Weights of a small transformer language model.
Training: 249M tokens, 4252 steps.
Each number is 128 + 32 x the weight over its row's rms, rounded and kept within 0 to 255. Layers, rows and columns count from 0. The size above them is the row's rms in percent of the matrix's.

# layer 3 MLP up, 320x128, rms 0.0999, rows 71-77, columns 64-127
size [106  95  97  88 101  95  99]
[[ 88 135 117 117 193 139 145 143 116  44 135 145 128 129  67 131  93 126 117  98 166 129 125 114  89  70 142 141 140 115 153 107 125 153  93 150 178 188 202 130 179 173 112 105 122 133  62 129 104 110  56 157  92 151 119  50 112 126 110 167  40 148 126  47]
 [186 111  99  78 118 163 111 222  98 108 155 146  61 120 158  58 132  94 103 155 126 147 100 123 136 101 136 102  81  99 122 190 200  94 104 120  86 139  88 137 124 154 137 121 166 116 161 159 119  88  70 102 109 137  89 192 123 115 153 155 168 117 117  97]
 [ 55 145 139  70 108 106  88 150 125 103 108 140  91 125 110 148 110 120 176 140  61 109  47 124 105 147 107 202 104 177 119 107 136 113 153 147 100 107 126 123  34 150 148  78  76 129 102 131  93 155  96 134 136 156 120 131 202 155 155 169 171 143 146 138]
 [141  84  56 105  54 152  72 121 118 123 126 113  89 162 136 138 147 145 123 144 174  86 150 145 128 151 113 161  73 141 109 102 119 114 179 130 149 144  94 129  74 142 118 137 108 171 127  99 133 113 104  51  92 107  79  65 117 116 132  89 137 138 126 164]
 [110 136  23 134 174 103 104 142 142 131 175 124 142 117 116  87  66 126 125  91 104 187 137 170  78 139 134 117 171 157 126 120 148 137 165 109 118 127 126  83 113  82 168 123  75 143 176  71  92 107 126 132 136 173 115 142 101 119  82 110 139 112 111 125]
 [172 125 128 131 166  94 151 132  80 129 108 110 157 169 138 134 160 165 144 139 132 156  98 137 186 170 129  92  96  89 145 129 154 160 112 124 145 177 183  80 101  94  77 131  59 154 120  90 125 148 181 134 140 132 129 115 154 149  99  95 133 125 188 152]
 [128 116 109 124 102 188  72  81 160  74  88 129 186 158 102  70 154 110  98 132 100 138 114 108 124 166  94  84 125 132 131 128  60  91 137  90 131 125  86 105 108 153 128  98 125 136 196 147 143  72 139 161 127 169  95 100 129 104  86  80 144  55 132 111]]
# layer 3 MLP down (transposed), 320x128, rms 0.0974, rows 71-77, columns 64-127
size [108  97  99  95  94 103 105]
[[177 176 122 103 125 102 156  97 174 122  91 129 118 126 151 151 178 124 136 156 128 130  98 135 144 125 104 148 118  93 134 119 108 107 146 152 111 119  74 163 114 171 108 142 152 126  99 123  94 160 172 179 119  79 103  97 171  62 148 141 116 181 102 107]
 [126  81 111 105 127 151 138  82 187 150 111 104 163 162 118 153 134 185 120 145  90 120 141 112 192 101 130 150 129 147 117  85 137 118 181 136 165 102 110 171 139 131 143 137 111 131 117 121 106 141 155  94 102  92 163  89 111 126 125 100 144 177  75 150]
 [186 118 150 128 164 129 142  93 180 104 160 120 104  99 124 174  78 145 152 133 150  85 167 131  82 120 160  98 176 139  85 125 131 207 113 113 171  87 112 162 145  82 114  96 124 127 153 131 187 125 178  99 118 122 181 132  94 161 145 146 135 130 120 161]
 [133 158 179 135 191  87 156 130 127 147 126  90 160 142 118 112 102 123 183 116 121 135  75 132 128  66 153 110  97 141 199 154 166 154 141 152 138 129 151 151  92  94 107  76 123 165 133 127 100 149 144 126 148 144 119  67  93 116 114  80 130 143  76 136]
 [109  90 189 173 135 127 130 106 157 144  69 207 153 146 126 145 137 164 114 165 122 131 105 123 140 100 154 121 131  85 114 134 161 110 140 165 169 131 135 120 188 125  96 119 118 120  95 174 110  44  98 168 169  77 113  53 150 111 157 184  95 141 107 204]
 [155 115  72 129 117  76 145 135 133  94 155 110 133 177 127 130  86 185 103 147 130 119 103 174 135  72  72 142 134 156  65 164 159 122 135 148 119  82 144 119 172 114 126 132 192  99 190 111 138 100  72 173 144 101 132 155 129 140 118 141 104 149  73 103]
 [125 156 190 132 123 101 109 142 147 100 144 115 155 131 160  91  92 104 134  82 186 152 127 131  98  92 127 108  90 171 144 105 131 100  40 110 172 156  56 145 155 153  87 131 123 116 121 150 124 176 109  75  83 145 146 156 114 105  81  98 129  98 132 136]]
# layer 3 MLP gate, 320x128, rms 0.108, rows 72-78, columns 64-127
size [ 89  84  90 105  98 103 103]
[[149 132 193 153 113 134 153 164 103 132  90  66 197 153  84 207 132 140 125 100 138 113 189 144 153 111 117 138 151  84 106 158 132  72  56 109 101  78 154 113 166  67 165 116 166 142  80 160 133 101 150 116 155 120 128 156 111 142  86  71  55 153  95 108]
 [163 159 118 176 172 203 138 141 156  64 146  80 169 122  91 119  59 124 183 167 126 142 142 130  44 102 126 149 139 143  97  96 115 115 111 180 131 135 100 103 148  82 154 132 115 105 101 120 136 168 145 130 120 154 159 128  81 140 115 121  69 205  99 100]
 [109  99 158 141 120 158 117 112 203 191 121 112 132 142 152  86 136 182 140 103 152 118 119 156 201 169 149 120 161 164 132 118  52 178  93  80 137 155 107  91  99 135 113 165  74 130 101 133  58 135 188 177 123 142 127 139  79  97 110 133  98 131 124 120]
 [156  91 130 115 153 114 167 129  91  69 152 120  79  99 142  87 172  91 154 146  82  79 112  51 119 160 120  69 112 153 125 143 187  98 116 142 139 172  84 115 178 114 159 168 129 114  92  95 136 200 119 163  82 147 127 123  99 108 127 100 174 139 142 134]
 [140  95 123 125 134 165 135  43 128  87 121 138 171 160 165 127 137 129 144 183 115  65  98 152  78 137  51 118 147 137 126 111 109 160  89 140 124 155 180 104 163 125 110  72 128 121  99  99 130  70 155 155 170 130 137 104 150 105 106 162 137 176 153 107]
 [108 100 155 164 132 129 197 129 169 136 128 121 110 112  67 123  84  96 118  71 139  71 117 125  92 187 154 185 129 137 137 121 105 144 167 171 169 143 120 101 156 170 111 184 196 140 166 135  66 133 120 125 110  99  88 143 121 178 122 144 188 167 160  74]
 [121  99 113 141 130 160 119 105 154 108 126 123 168  96 151 125 137  95 104  78 135  26 114  82  74 166  94 125 103 132  81  94 201 134  93 138 105 120 130 153 115 120 131 137 153 146  94 130 131 220 156 172  84 112 119 139 106 109 140  91 205 152 116 112]]